{
  "d_mlp": 704,
  "vocab_size": 2048,
  "norm": "rmsnorm",
  "norm_place": "pre",
  "rope_fraction": 1.0,
  "qk_norm": false,
  "bias": "none",
  "init": "orth",
  "init_std_qkv": 0.0369,
  "init_std_o": 0.0458,
  "optimizer": "adam_hyperball",
  "lr": 0.00482,
  "warmup_steps": 200
}
Each number is 50 + 10 x the weight over its row's rms, rounded and kept within 0 to 99. Layers, rows and columns count from 0. The size before them is the row's rms in percent of the matrix's.

# layer 2 MLP down (transposed), 704x256, rms 0.0528, rows 202-238, columns 0-63
088:54 24 57 66 51 52 54 52 34 64 46 42 32 54 65 47 43 61 53 55 57 48 43 55 47 66 36 50 54 58 52 48 47 33 32 49 65 45 53 44 47 47 46 48 73 45 58 58 38 50 54 45 31 64 69 37 32 63 38 52 44 66 50 44
109:48 52 44 48 70 49 67 31 38 51 56 42 43 70 44 45 56 65 49 71 39 42 40 56 43 54 59 56 65 50 44 47 45 24 47 57 42 35 51 59 34 53 67 63 54 36 38 51 47 63 56 56 58 47 61 58 51 33 53 49 40 42 59 47
097:41 37 47 48 47 54 43 60 52 68 72 52 54 47 44 48 79 47 39 51 60 37 40 59 49 50 54 37 70 47 58 61 40 55 45 52 45 43 45 55 74 57 41 67 50 46 59 57 51 43 52 35 44 55 40 53 37 58 68 51 73 54 52 35
101:37 48 55 66 53 46 67 52 47 40 23 38 48 81 40 52 50 40 51 42 47 49 45 65 53 56 61 54 53 47 34 46 51 44 55 58 59 61 43 46 51 42 44 45 40 53 43 47 50 57 53 48 57 50 59 54 45 57 53 60 53 50 39 51
100:53 56 62 56 42 55 60 58 63 56 34 58 69 30 56 67 59 56 57 39 51 48 37 59 52 47 46 48 48 51 78 38 50 37 50 35 64 39 49 43 46 43 61 57 49 40 36 47 51 52 44 49 40 51 47 53 60 53 60 56 42 20 38 57
101:51 57 48 43 53 59 43 52 49 32 51 49 61 50 59 65 66 41 51 36 63 70 69 50 40 55 49 55 65 55 55 57 48 67 45 35 46 51 48 54 44 40 35 49 45 45 62 32 54 55 54 52 39 51 57 51 46 58 52 63 43 61 54 62
102:53 50 57 52 55 59 52 44 54 52 71 41 53 22 49 63 37 44 47 56 37 48 48 48 39 47 58 45 61 30 60 36 57 48 52 45 54 57 48 52 53 54 59 40 56 60 59 40 63 70 61 49 52 44 39 46 39 75 58 34 66 29 53 65
088:33 40 74 75 43 50 45 48 48 42 55 51 42 99 51 60 58 61 55 40 42 51 45 55 40 59 55 61 43 55 52 49 53 58 49 60 40 54 47 49 65 40 56 48 58 52 53 45 34 49 45 46 55 55 45 64 48 47 48 54 28 47 43 50
109:46 38 43 47 50 72 49 57 55 50 25 53 61 67 44 47 41 50 60 49 38 39 53 42 57 55 50 49 38 45 73 46 41 51 38 58 34 49 61 53 47 38 54 52 56 46 47 57 44 37 49 51 49 49 62 48 45 44 45 38 49 40 45 53
093:57 45 48 51 57 50 42 60 58 62 45 38 45 26 54 40 53 52 47 44 45 43 47 50 60 50 62 57 37 61 62 41 40 50 48 56 48 44 40 53 50 46 43 34 45 61 53 40 44 59 59 51 46 44 42 49 44 63 63 53 48 40 27 43
106:58 58 52 51 47 34 51 58 74 60 59 41 37 33 56 80 57 61 46 49 48 41 41 54 59 53 53 44 36 56 39 39 61 40 31 55 65 53 52 60 62 76 61 44 49 55 56 54 40 62 50 56 29 52 38 49 49 31 51 37 46 50 59 37
097:56 47 48 60 48 55 49 37 30 49 34 67 52 25 45 52 32 66 49 52 62 55 52 45 58 53 50 59 33 48 47 58 67 65 73 55 39 51 56 47 36 52 54 52 46 41 34 51 53 42 49 50 46 63 58 50 74 65 64 55 37 60 50 46
099:34 41 28 48 50 36 52 40 42 44 43 54 55 56 52 53 55 54 57 59 45 69 49 47 42 56 62 64 38 66 56 62 52 44 43 61 45 45 50 40 55 43 50 41 35 50 43 47 51 25 51 54 65 39 55 43 35 46 42 62 70 42 59 40
087:62 52 42 51 48 48 65 40 61 45 59 52 46 35 56 37 40 43 43 54 45 66 72 66 55 53 54 49 55 58 51 43 44 59 53 56 53 40 64 44 59 66 60 62 39 48 38 66 60 46 45 58 34 34 40 41 44 43 46 46 50 44 52 40
103:57 47 32 46 53 39 39 49 65 44 48 65 53 53 82 51 50 58 65 47 47 60 60 52 53 33 45 44 48 32 59 51 42 68 48 63 55 44 63 54 50 58 62 59 37 51 49 52 40 55 62 39 44 41 50 64 58 55 39 41 47 67 35 54
095:45 52 45 40 51 50 71 57 46 46 34 73 39 86 57 41 52 41 47 48 69 50 62 47 48 50 62 52 34 36 56 61 61 53 50 44 51 56 63 63 65 26 61 39 59 38 50 54 45 57 48 51 54 47 70 51 47 54 63 48 52 30 55 41
108:27 58 57 58 42 54 39 43 65 48 47 46 61 62 45 46 42 55 53 77 48 50 47 53 54 38 66 56 44 61 53 52 55 54 26 46 59 65 44 63 49 56 43 53 58 41 54 57 57 46 54 49 55 68 36 56 55 46 40 45 31 37 44 66
091:48 32 42 56 45 44 57 46 59 42 50 54 43 51 63 71 58 51 51 59 44 65 67 32 42 62 50 44 60 56 25 52 43 58 44 70 46 63 58 65 56 40 36 52 41 56 69 35 56 45 59 60 74 53 71 53 48 44 60 44 60 56 53 62
088:62 52 45 47 42 49 53 54 55 59 52 56 50 27 28 49 54 42 57 49 63 57 56 43 31 47 29 46 56 50 47 44 58 38 42 43 62 46 45 48 45 50 62 55 47 41 79 46 37 51 58 47 63 48 70 40 42 39 80 52 48 42 47 46
105:50 37 65 46 44 72 54 60 45 49 30 62 53 39 59 59 50 73 52 56 59 50 63 64 38 48 64 44 54 41 56 41 54 55 48 48 56 45 48 40 55 49 46 60 51 48 42 52 53 58 31 59 36 54 55 46 40 57 60 47 44 47 56 48
094:45 58 39 66 60 58 41 54 46 51 64 57 53 68 67 54 50 42 66 57 65 47 63 47 59 50 41 54 56 43 51 52 57 33 45 45 54 59 56 59 50 57 46 41 34 35 41 61 49 49 44 56 49 58 47 66 58 51 43 37 36 61 60 44
112:29 33 30 53 44 45 49 42 45 59 68 58 51 64 60 53 46 58 24 53 46 55 64 60 34 54 64 26 51 58 57 44 57 54 46 70 37 51 57 47 52 52 39 61 40 40 69 52 63 42 62 52 47 60 37 42 56 63 33 33 64 41 43 62
089:56 64 33 56 48 62 34 51 54 37 75 49 57 49 35 61 29 37 51 40 59 46 45 48 33 42 44 51 39 41 57 48 38 64 52 49 55 50 63 40 55 46 36 57 77 58 39 60 59 37 60 38 55 62 52 47 32 47 49 50 49 53 39 69
113:50 47 39 51 44 53 38 47 55 57 52 45 37 33 51 36 53 44 57 48 35 37 22 45 50 67 23 62 42 61 46 38 36 31 57 45 27 41 50 39 69 57 32 52 40 29 46 54 46 40 68 51 45 31 41 62 52 55 47 56 58 48 51 54
109:50 49 53 44 59 54 39 53 49 39 44 40 71 58 55 39 60 41 69 30 41 56 61 35 38 38 36 55 61 57 37 51 35 53 39 41 46 36 51 45 55 65 57 57 64 61 53 57 50 31 61 45 36 52 55 51 40 68 42 50 71 58 65 52
103:60 60 52 53 57 52 30 56 59 42 58 54 58 66 34 60 44 65 37 46 40 48 60 70 77 59 52 53 42 51 53 61 46 42 57 55 23 54 45 50 47 48 56 44 52 48 48 43 46 44 34 41 48 51 46 55 60 55 46 55 69 65 40 42
106:38 45 69 50 40 37 49 53 45 63 56 58 54 39 46 45 46 50 32 49 42 56 52 55 42 59 60 53 57 56 62 36 41 49 44 58 37 33 41 50 20 49 59 62 62 61 57 50 40 60 56 45 50 57 53 45 35 62 40 34 45 52 35 48
093:55 56 54 54 69 47 42 49 49 49 62 43 34 35 55 39 58 48 39 51 52 57 53 47 50 51 64 60 55 39 41 65 43 57 54 42 55 44 42 54 48 50 52 43 38 55 61 51 58 58 50 54 70 35 38 66 59 50 52 63 42 53 58 51
091:62 38 66 47 59 70 58 35 51 34 63 45 47 39 56 58 61 36 55 41 42 62 56 36 71 48 32 44 54 45 44 56 54 62 53 51 46 49 41 28 57 62 52 48 44 49 38 30 55 46 51 40 49 45 44 51 57 67 66 42 59 50 49 51
106:54 26 40 59 56 55 45 71 54 51 64 47 62 27 48 45 46 50 45 39 52 38 65 58 53 48 48 49 37 54 46 49 51 66 49 38 61 44 62 39 56 53 61 42 64 55 49 59 38 52 51 45 50 34 52 68 29 49 57 46 58 52 59 53
103:58 39 65 42 65 47 42 47 50 47 31 49 27 50 52 58 48 62 41 50 48 71 59 56 57 35 50 42 53 59 30 52 59 65 69 57 34 38 49 44 37 59 56 44 45 58 46 54 51 44 44 57 43 48 53 55 48 20 47 54 53 42 56 39
110:41 49 50 36 62 28 48 47 69 35 40 47 62 69 64 33 65 56 47 54 47 42 55 53 44 59 66 49 58 55 44 59 47 58 55 59 53 54 48 49 49 49 42 43 54 43 40 44 45 55 41 50 57 55 27 55 50 74 49 43 53 45 57 60
098:55 42 71 52 52 46 45 57 58 50 53 65 46 37 61 46 45 46 53 66 52 51 38 44 59 54 46 52 53 58 54 38 55 34 52 65 54 46 47 63 67 38 37 59 63 40 48 52 57 48 45 55 70 63 54 59 33 53 59 55 41 48 25 40
095:52 45 51 48 38 50 48 45 45 40 59 53 60 57 45 49 48 67 49 62 44 50 60 42 63 47 32 42 34 57 43 45 41 71 42 79 32 43 51 48 71 41 41 56 39 52 70 54 58 45 43 38 56 68 56 61 42 40 65 45 62 62 52 43
109:45 60 32 51 61 38 49 46 38 54 44 58 39 68 62 45 58 52 61 67 52 35 51 55 59 60 50 54 49 49 38 68 57 55 60 50 70 57 49 53 54 66 53 66 54 61 51 64 47 48 45 40 35 41 43 53 38 57 45 48 58 53 56 39
095:56 51 39 46 48 54 54 59 52 54 44 53 51 94 52 44 63 54 67 50 54 39 40 63 48 60 41 37 45 50 56 70 32 33 47 51 57 33 30 66 61 39 60 31 67 37 48 52 49 43 38 53 42 45 56 36 54 55 64 56 42 51 60 49
088:56 55 42 50 30 49 43 48 49 43 33 52 43 36 63 57 41 47 63 42 45 58 60 46 71 44 51 41 60 49 62 67 56 59 59 38 68 60 36 45 52 61 42 48 45 59 58 36 44 50 42 39 40 45 48 69 60 40 50 70 53 49 63 44
# layer 2 MLP gate, 704x256, rms 0.0528, rows 203-238, columns 0-63
113:46 53 28 48 45 38 43 50 31 44 43 61 50 53 29 56 69 49 27 42 50 32 58 46 59 47 44 64 39 54 19 54 46 29 70 50 41 53 47 50 39 59 59 46 46 55 41 45 49 39 39 49 48 63 51 49 36 53 44 57 40 55 46 49
097:56 65 35 60 53 42 48 44 31 34 34 23 57 56 28 38 36 39 42 55 56 53 59 38 66 61 48 56 59 67 59 22 31 59 44 55 47 37 44 42 40 51 46 47 49 36 39 54 43 51 54 59 75 43 62 51 54 45 49 45 36 38 51 67
126:58 44 33 55 57 56 53 50 32 48 28 52 48 66 39 61 47 33 46 50 63 48 49 73 48 55 37 65 32 43 33 48 32 47 47 40 55 53 53 35 62 37 38 41 45 55 59 49 25 53 53 60 50 44 37 54 52 57 44 59 65 51 55 52
096:43 50 50 39 58 40 55 54 54 58 47 41 32 43 41 44 55 39 40 59 49 54 54 59 47 51 58 50 34 58 26 62 52 35 61 47 48 56 44 42 58 67 53 47 41 54 47 64 66 44 56 52 56 41 70 57 34 37 48 42 60 74 40 51
103:58 79 25 45 62 53 53 50 38 29 49 36 50 46 42 51 52 42 57 42 47 73 64 60 52 54 47 76 74 55 44 42 30 45 53 52 68 45 52 76 44 64 43 46 51 49 62 45 50 49 36 62 51 68 61 47 34 50 63 53 59 44 69 30
106:75 73 56 49 48 47 52 65 28 33 36 55 56 66 40 42 30 31 45 53 39 61 42 38 68 58 56 70 48 44 45 40 46 50 60 42 52 41 36 51 31 54 59 42 48 45 52 37 40 46 59 53 56 60 61 50 60 62 44 51 31 59 36 49
089:52 47 53 62 58 58 59 62 34 30 62 42 39 49 53 48 51 51 37 53 59 70 49 48 44 51 53 66 52 58 38 58 36 67 42 56 51 52 53 53 57 62 57 59 48 60 54 52 51 25 38 47 49 59 48 68 34 38 41 46 54 56 47 56
107:29 45 55 40 47 39 62 49 41 43 47 52 41 53 45 37 61 44 41 52 41 43 52 74 56 55 43 68 59 59 47 63 52 59 57 61 43 42 56 48 50 48 44 62 51 50 55 41 45 37 53 43 45 46 42 44 44 56 69 56 58 47 62 48
089:65 60 39 40 58 42 45 47 24 41 34 52 47 59 57 36 46 61 43 71 77 42 39 69 63 46 51 43 28 55 39 51 40 47 53 54 44 58 63 37 40 56 61 43 30 57 60 40 49 50 43 46 58 61 61 32 52 49 48 57 48 55 48 56
110:53 49 50 58 55 52 68 43 46 36 45 65 58 58 30 52 41 57 51 47 41 55 70 45 55 40 50 79 46 46 57 63 25 45 43 43 49 47 60 36 59 47 56 49 56 46 49 43 56 50 57 31 45 46 46 45 55 40 45 57 53 41 41 57
097:53 71 46 47 31 48 48 53 45 44 41 56 69 60 52 59 49 50 50 39 53 62 66 43 64 60 51 41 44 56 45 63 62 60 71 49 60 46 60 41 55 50 53 51 67 67 43 38 45 43 48 43 42 56 52 53 53 54 51 55 57 52 45 47
099:54 75 55 69 55 65 47 58 62 64 48 46 64 58 59 52 51 44 72 39 60 56 58 38 43 58 59 52 72 59 74 42 45 43 45 32 55 43 57 33 51 59 51 53 61 40 47 42 40 49 52 69 61 61 65 67 44 47 54 41 45 37 60 53
084:60 70 41 47 60 48 50 65 58 25 46 41 52 47 56 40 54 49 56 55 53 74 59 38 29 48 25 47 53 42 61 54 42 55 39 63 59 33 38 56 58 36 45 37 51 53 40 48 47 50 40 58 59 58 44 38 45 48 73 77 56 40 65 55
103:60 50 45 51 74 38 47 37 49 59 49 61 72 60 31 39 39 47 42 51 45 52 61 31 54 46 50 55 62 51 58 37 44 50 46 61 68 26 55 59 53 37 53 59 40 53 51 51 49 52 57 50 61 52 52 52 56 53 57 51 44 46 61 60
095:47 52 37 54 43 53 51 33 52 59 50 58 60 45 47 44 52 54 54 50 41 55 52 35 50 50 56 59 42 28 59 44 60 47 55 65 46 73 48 60 53 53 61 57 48 43 48 81 56 53 69 47 49 33 49 37 70 42 45 46 38 36 44 54
112:53 62 63 41 51 44 47 60 30 51 56 47 72 46 49 46 49 45 41 52 37 54 47 46 51 44 59 79 69 55 64 61 49 46 52 59 50 57 49 54 28 48 46 29 43 62 65 61 49 50 58 21 42 39 57 35 66 45 54 67 43 77 50 43
092:60 59 73 67 50 63 31 66 53 46 53 35 63 51 45 53 32 44 43 39 48 57 55 50 40 59 36 42 71 62 48 41 66 57 59 37 47 43 64 59 52 51 46 52 58 37 56 47 52 64 47 48 36 51 50 72 46 59 48 67 36 43 54 45
083:60 54 41 56 61 49 45 44 49 78 59 53 61 43 75 49 41 45 66 56 41 53 38 59 56 48 50 40 35 52 55 44 45 62 58 58 57 66 29 56 52 57 46 48 45 50 52 59 50 47 45 60 62 51 55 42 59 49 63 48 66 55 58 43
101:54 59 50 47 56 59 53 24 55 45 42 52 51 52 50 39 63 51 41 64 49 51 30 34 53 65 51 39 33 35 41 45 35 57 57 47 53 46 52 42 56 60 46 46 49 63 47 64 58 40 53 42 55 47 36 48 61 53 44 36 43 44 67 42
093:43 62 59 57 52 57 45 46 48 42 55 51 81 59 50 57 59 52 49 64 52 60 49 53 58 57 61 50 38 57 49 54 61 55 64 32 59 37 52 42 51 63 51 45 43 42 37 45 50 53 68 59 56 51 61 48 57 61 61 40 45 54 53 49
118:54 47 61 39 61 55 35 46 46 39 40 43 41 49 55 49 46 44 43 30 47 58 33 51 43 55 38 64 44 54 51 49 68 68 45 53 40 62 66 47 61 33 51 52 38 66 55 39 55 43 43 65 43 55 44 41 64 48 55 51 37 56 49 39
086:72 67 62 53 35 66 56 55 42 36 51 35 59 52 54 62 38 58 52 47 64 46 50 59 58 63 36 58 48 44 60 41 49 45 47 45 53 41 38 44 45 63 72 63 62 16 40 44 46 53 51 50 68 48 63 44 42 63 31 63 54 33 45 39
113:52 39 62 48 53 58 43 53 36 49 43 38 51 46 33 61 42 48 39 50 43 47 61 45 52 48 48 69 58 47 29 53 44 34 56 59 55 44 54 69 35 47 79 57 49 47 34 47 66 47 49 42 78 65 45 43 38 56 51 50 24 47 42 46
102:43 62 42 61 56 36 55 44 42 38 47 55 23 37 52 58 43 62 34 61 62 51 49 61 51 57 52 47 44 47 51 64 55 42 60 61 44 59 64 67 37 62 35 35 24 56 52 37 50 39 43 49 52 48 48 44 57 66 52 42 48 58 43 56
106:50 60 47 58 39 52 31 41 44 30 52 60 61 45 42 49 49 73 42 52 66 57 54 59 64 49 38 50 47 60 60 75 44 36 41 54 32 46 53 39 45 52 47 48 38 47 46 41 53 52 46 44 53 33 50 41 55 68 41 58 56 53 51 64
107:55 48 33 35 52 69 51 54 43 38 45 49 40 46 65 51 53 42 56 46 45 61 42 52 44 37 47 44 46 55 45 63 77 42 49 50 61 59 35 50 70 62 60 26 38 43 48 39 56 50 50 52 59 41 64 50 48 36 53 51 39 40 55 63
094:50 72 57 57 51 55 44 59 33 49 41 34 27 43 47 43 69 35 31 57 55 36 59 57 44 40 46 58 54 51 36 51 26 38 53 58 31 32 58 50 53 29 54 59 51 53 59 47 42 49 37 47 31 66 48 65 49 45 38 52 58 40 64 67
090:41 51 51 68 45 53 44 50 53 32 30 41 75 69 73 45 48 62 47 50 51 59 39 55 49 57 57 60 42 40 64 66 54 55 52 60 57 57 54 63 42 40 56 51 63 32 51 51 44 44 37 56 45 51 56 46 46 36 43 51 62 64 47 60
106:55 29 33 42 44 36 54 52 47 57 39 43 53 51 60 46 62 61 48 62 30 36 60 69 67 65 38 37 47 51 45 59 36 40 45 62 41 45 67 57 60 61 45 53 46 61 64 54 48 40 44 62 45 48 37 59 45 50 63 63 62 43 59 46
102:41 65 55 41 53 55 57 57 50 58 52 60 54 46 75 56 47 45 60 64 59 44 45 47 57 50 51 42 45 33 55 44 54 49 66 54 59 51 39 59 53 56 52 37 52 60 49 61 44 49 61 72 44 43 50 53 60 68 60 65 39 48 65 51
115:58 48 53 39 54 41 54 44 54 51 40 70 60 55 72 56 57 66 48 39 42 58 46 37 42 56 52 33 53 65 28 45 40 40 50 68 62 51 55 59 44 28 64 52 56 51 48 49 53 49 40 34 54 66 23 59 48 45 31 37 50 53 51 64
101:35 46 74 43 64 44 47 58 48 56 53 64 44 43 61 49 42 47 58 55 39 48 55 39 65 40 52 43 65 39 56 52 44 45 45 83 50 61 52 52 70 49 54 53 50 43 38 63 44 58 48 55 58 58 54 70 44 58 51 62 45 47 38 45
092:45 39 58 53 27 54 58 51 40 47 62 47 46 55 36 28 71 47 50 55 53 44 57 41 53 41 36 49 37 61 49 55 58 55 49 64 30 66 60 56 62 44 42 50 37 50 71 52 51 24 47 43 36 60 39 57 64 47 58 33 59 66 50 42
110:56 47 42 33 40 54 42 49 38 40 39 50 66 51 31 49 35 71 42 55 35 55 58 56 34 56 38 68 48 61 30 42 51 52 46 59 57 24 38 58 41 30 46 70 69 35 55 51 53 55 56 58 46 48 43 31 55 38 45 68 30 44 22 32
093:55 42 56 59 43 54 38 37 45 50 44 44 48 38 44 38 30 47 32 64 49 54 53 54 65 45 52 58 53 44 51 47 45 49 50 45 52 46 53 49 49 41 72 58 77 45 47 63 73 47 51 54 55 60 44 44 31 42 49 52 46 57 34 45
087:49 48 38 46 47 44 34 35 51 37 38 54 49 49 32 61 54 60 61 51 43 38 47 59 55 59 71 41 36 36 54 47 51 50 50 59 34 47 55 41 42 72 59 58 30 56 70 56 47 60 48 43 46 58 40 56 60 40 55 41 62 62 51 55
# layer 2 MLP up, 704x256, rms 0.0528, rows 203-238, columns 0-63
111:49 38 63 42 47 50 54 34 33 52 49 39 37 44 63 47 48 50 38 53 40 63 39 54 35 44 60 50 42 49 42 48 54 64 46 44 52 45 58 54 52 48 51 34 57 46 44 49 38 57 59 60 51 62 46 53 64 49 44 48 51 28 56 57
094:54 47 41 59 53 37 61 52 50 44 48 55 44 55 44 35 56 52 52 52 66 48 48 37 31 58 48 52 65 67 37 47 33 45 53 37 35 49 48 61 45 67 21 56 45 51 42 35 39 56 51 63 56 66 44 57 32 53 39 42 58 48 60 44
106:36 62 70 39 47 41 58 61 60 62 64 51 41 40 45 49 67 53 59 67 33 59 46 43 66 49 52 44 76 59 49 47 55 48 52 67 34 47 44 61 31 63 58 63 38 40 39 53 76 50 47 45 36 55 56 52 44 50 48 49 56 53 45 41
104:43 52 42 45 59 47 66 56 53 65 46 37 49 49 44 56 58 48 31 43 36 46 63 42 52 42 47 59 53 55 48 47 49 53 49 58 38 69 43 38 55 30 64 59 64 52 63 58 59 46 49 55 57 45 54 46 28 43 31 60 75 29 59 52
099:34 49 50 35 33 56 47 51 54 44 41 59 52 48 42 54 61 62 33 50 51 52 41 45 52 55 52 57 57 61 42 72 44 65 52 45 36 42 62 42 47 57 51 50 35 60 56 37 48 33 49 44 37 40 42 49 69 60 61 56 41 70 54 42
107:57 55 53 46 42 52 64 65 49 45 57 57 61 54 45 37 30 37 48 69 36 43 51 56 47 53 52 63 46 45 62 31 68 49 56 41 54 56 46 63 48 62 63 37 45 46 49 46 46 70 61 53 54 46 42 65 49 51 41 50 36 36 43 50
089:39 64 55 41 37 45 48 47 47 54 57 71 63 50 56 54 26 40 66 45 43 43 55 42 31 47 64 48 58 55 56 72 64 48 45 45 37 45 35 70 35 41 32 46 40 41 44 41 50 54 50 47 59 69 63 60 61 54 50 61 43 61 51 43
112:47 49 51 55 51 40 50 51 50 83 60 51 49 61 54 47 34 69 45 58 50 34 52 51 57 76 52 47 64 45 47 45 43 69 49 47 48 45 51 37 58 34 52 52 43 48 61 63 51 43 51 45 54 48 47 60 68 49 38 48 71 53 34 44
088:56 52 62 53 55 49 40 52 52 46 49 53 50 52 48 44 67 58 42 57 34 39 62 64 38 36 56 40 29 51 51 59 27 51 59 38 39 48 50 54 54 62 60 54 31 59 55 35 36 33 56 65 36 74 44 28 43 51 55 71 47 45 45 34
108:53 60 49 58 50 47 53 30 56 58 57 48 46 53 35 67 38 44 46 42 38 50 63 45 52 55 56 53 36 60 76 61 44 50 32 30 62 43 67 32 77 58 57 60 53 51 55 44 27 59 49 36 40 45 63 47 56 44 48 42 59 47 43 52
095:48 34 54 58 69 53 57 54 45 47 39 43 43 57 45 47 41 70 51 58 47 41 36 45 50 49 46 63 35 48 52 41 55 58 45 62 40 64 50 54 40 49 42 55 30 37 45 45 49 39 49 59 60 50 47 42 70 65 66 43 33 54 66 49
103:58 47 61 55 49 64 56 55 47 39 44 50 36 32 68 57 47 56 47 58 28 50 47 33 41 43 48 54 43 41 41 43 45 61 52 54 57 39 44 62 53 46 52 58 77 49 58 55 56 85 40 33 58 57 37 44 64 58 49 47 34 55 43 52
087:42 57 50 48 58 42 60 51 59 44 73 51 70 49 35 49 32 43 47 45 58 56 60 34 37 49 39 44 37 35 51 47 42 72 43 53 57 53 34 57 36 50 45 65 50 49 58 36 56 51 39 53 65 42 54 60 42 49 56 49 54 38 52 55
105:52 48 68 47 48 38 53 56 67 48 44 48 52 61 57 67 44 42 56 56 69 46 43 52 52 54 44 55 50 48 51 74 63 51 54 50 46 65 58 46 44 67 53 59 60 40 38 50 46 37 47 50 46 62 54 44 35 47 36 52 56 48 42 52
093:55 56 34 35 39 43 46 62 53 56 52 63 29 57 53 57 39 54 48 45 74 49 63 57 48 43 51 38 48 44 38 58 50 49 34 70 43 48 61 60 63 52 35 55 47 48 48 48 57 44 50 63 41 65 58 47 30 69 45 50 62 48 41 52
107:49 53 44 41 64 35 55 41 45 60 59 46 60 46 40 68 36 43 42 66 36 45 52 33 46 54 56 40 53 58 67 40 47 60 61 56 44 57 45 59 38 49 47 55 63 51 65 58 50 52 44 42 57 55 38 47 65 60 43 42 51 63 60 57
091:52 39 36 32 54 60 51 40 49 47 40 53 44 28 49 61 51 57 40 50 43 46 44 58 43 36 51 50 37 60 54 46 47 56 61 61 52 65 41 56 49 43 67 46 45 70 44 37 48 52 44 49 53 70 44 46 47 57 41 49 60 55 42 69
086:50 60 48 51 47 47 63 61 29 50 37 50 39 48 49 60 52 36 40 53 45 40 54 56 67 50 64 58 44 49 57 45 68 43 36 65 41 60 42 69 50 40 58 60 35 31 33 41 45 54 38 46 52 41 58 60 40 58 39 49 55 39 40 61
100:45 43 68 47 30 55 36 62 49 45 41 55 52 45 36 39 54 51 53 44 41 35 59 38 44 55 43 58 68 47 60 61 32 47 41 50 68 48 50 59 49 54 56 37 48 57 49 56 49 59 35 55 51 50 37 48 53 50 66 61 47 44 47 38
095:48 62 48 60 60 38 38 47 56 59 53 54 45 46 50 60 32 42 63 42 62 50 54 55 59 47 51 55 66 50 43 51 72 59 50 64 55 69 49 75 46 48 56 49 39 37 59 51 54 44 37 58 49 62 40 60 60 48 53 51 53 67 54 37
113:58 60 49 64 23 51 59 66 65 37 37 41 57 59 35 51 50 41 49 48 34 55 64 41 39 68 54 61 64 43 46 53 51 36 44 47 51 35 49 45 28 37 59 44 68 42 49 53 56 68 62 41 80 32 51 56 41 35 42 44 44 53 44 41
086:62 54 66 55 19 46 46 57 42 47 51 56 45 46 59 55 50 55 35 43 35 31 46 49 64 71 41 42 51 59 49 59 45 44 67 55 40 52 57 54 45 68 41 50 45 55 52 63 42 37 53 39 42 62 66 51 32 61 27 56 77 49 43 33
111:47 36 53 59 55 49 47 47 48 55 62 46 37 45 34 48 62 45 41 37 47 36 28 56 45 54 38 68 49 42 57 47 48 39 48 56 31 72 17 42 47 56 53 58 43 33 54 49 65 38 45 63 59 44 58 46 72 59 36 44 40 53 63 53
111:40 62 38 39 61 56 39 40 47 42 44 52 44 46 53 38 40 43 54 38 46 57 54 30 43 44 46 56 68 47 59 57 36 51 39 23 52 39 46 61 41 72 43 32 44 58 55 57 35 43 43 55 57 48 45 29 41 67 35 53 51 57 47 39
102:45 52 50 50 47 53 60 48 55 48 58 52 61 58 53 45 30 35 30 42 50 52 68 53 57 67 51 66 38 57 48 50 47 48 68 57 42 53 46 67 32 61 69 50 39 44 51 54 52 43 50 40 56 38 52 58 56 57 45 57 46 48 46 30
104:34 42 48 72 53 41 54 68 48 54 46 45 44 35 44 53 58 38 44 47 62 44 58 59 48 51 40 55 42 43 67 53 49 39 46 53 44 47 42 46 62 68 45 47 55 36 40 61 47 54 38 59 41 30 61 42 66 60 47 69 53 52 58 34
093:41 65 55 53 57 60 31 54 59 26 26 41 67 56 28 59 48 35 57 43 46 50 63 50 47 31 42 58 57 31 34 55 41 45 48 63 51 34 62 50 39 35 61 43 48 31 53 43 47 55 46 43 48 66 45 52 40 48 42 67 53 54 45 59
090:42 31 63 57 40 55 56 44 61 36 49 60 51 37 63 49 62 39 56 52 53 52 41 47 65 58 48 56 45 47 50 68 54 52 44 56 61 63 57 47 57 39 61 42 43 31 68 43 44 45 31 55 45 42 62 52 40 55 59 47 56 44 55 59
111:67 34 58 41 48 53 57 47 44 59 54 42 46 42 74 57 54 53 45 51 51 43 57 65 46 69 37 32 43 58 44 52 42 44 51 55 48 60 55 65 59 50 54 51 49 62 53 45 55 41 46 66 61 49 46 66 43 35 65 44 63 43 52 49
099:58 43 72 50 44 36 43 42 50 60 59 41 23 44 40 46 58 60 61 29 49 38 48 38 24 42 41 49 48 58 48 64 48 67 47 37 36 47 54 47 52 46 48 36 49 55 53 41 42 49 37 59 56 44 53 49 46 35 57 64 45 45 48 49
107:66 46 60 54 27 62 40 55 53 73 52 60 50 62 52 64 45 49 52 39 53 68 48 47 60 43 53 43 50 42 59 44 37 49 63 34 51 35 49 50 45 60 48 56 60 67 62 55 64 47 61 52 53 36 60 71 46 52 59 50 48 41 55 36
100:57 62 22 51 43 67 53 45 56 41 48 39 41 57 31 57 42 61 41 61 47 57 65 44 37 58 71 43 46 55 51 64 48 49 72 55 40 42 58 42 38 58 48 56 49 46 46 46 43 65 56 43 48 32 49 51 49 44 48 38 47 52 55 53
093:52 32 56 52 63 63 54 57 48 56 49 58 60 57 53 52 53 51 54 58 57 62 59 51 54 54 50 39 58 52 39 37 45 69 42 51 56 38 49 45 61 40 40 56 61 36 58 56 81 63 55 50 49 58 48 50 57 49 41 52 42 41 41 40
104:37 37 47 48 47 59 44 49 56 55 58 34 46 44 53 40 46 63 51 63 43 37 48 49 41 47 49 41 49 53 70 55 46 74 36 49 48 50 46 36 39 49 41 63 52 40 50 61 51 26 55 64 62 28 50 55 45 55 38 54 49 51 61 30
099:45 52 34 50 43 42 42 51 51 52 44 51 57 55 56 50 39 58 46 51 53 48 49 51 39 52 52 39 32 58 50 71 37 42 35 28 47 50 52 65 43 50 29 52 46 51 73 32 40 68 54 47 50 51 45 40 42 51 55 55 66 53 53 52
082:44 28 41 42 49 60 41 46 45 52 57 54 54 52 52 45 52 56 58 54 64 39 46 60 50 63 37 56 40 50 56 50 57 74 45 65 36 56 56 39 61 49 49 51 30 51 67 60 53 60 46 44 45 40 52 58 56 51 62 41 73 66 49 41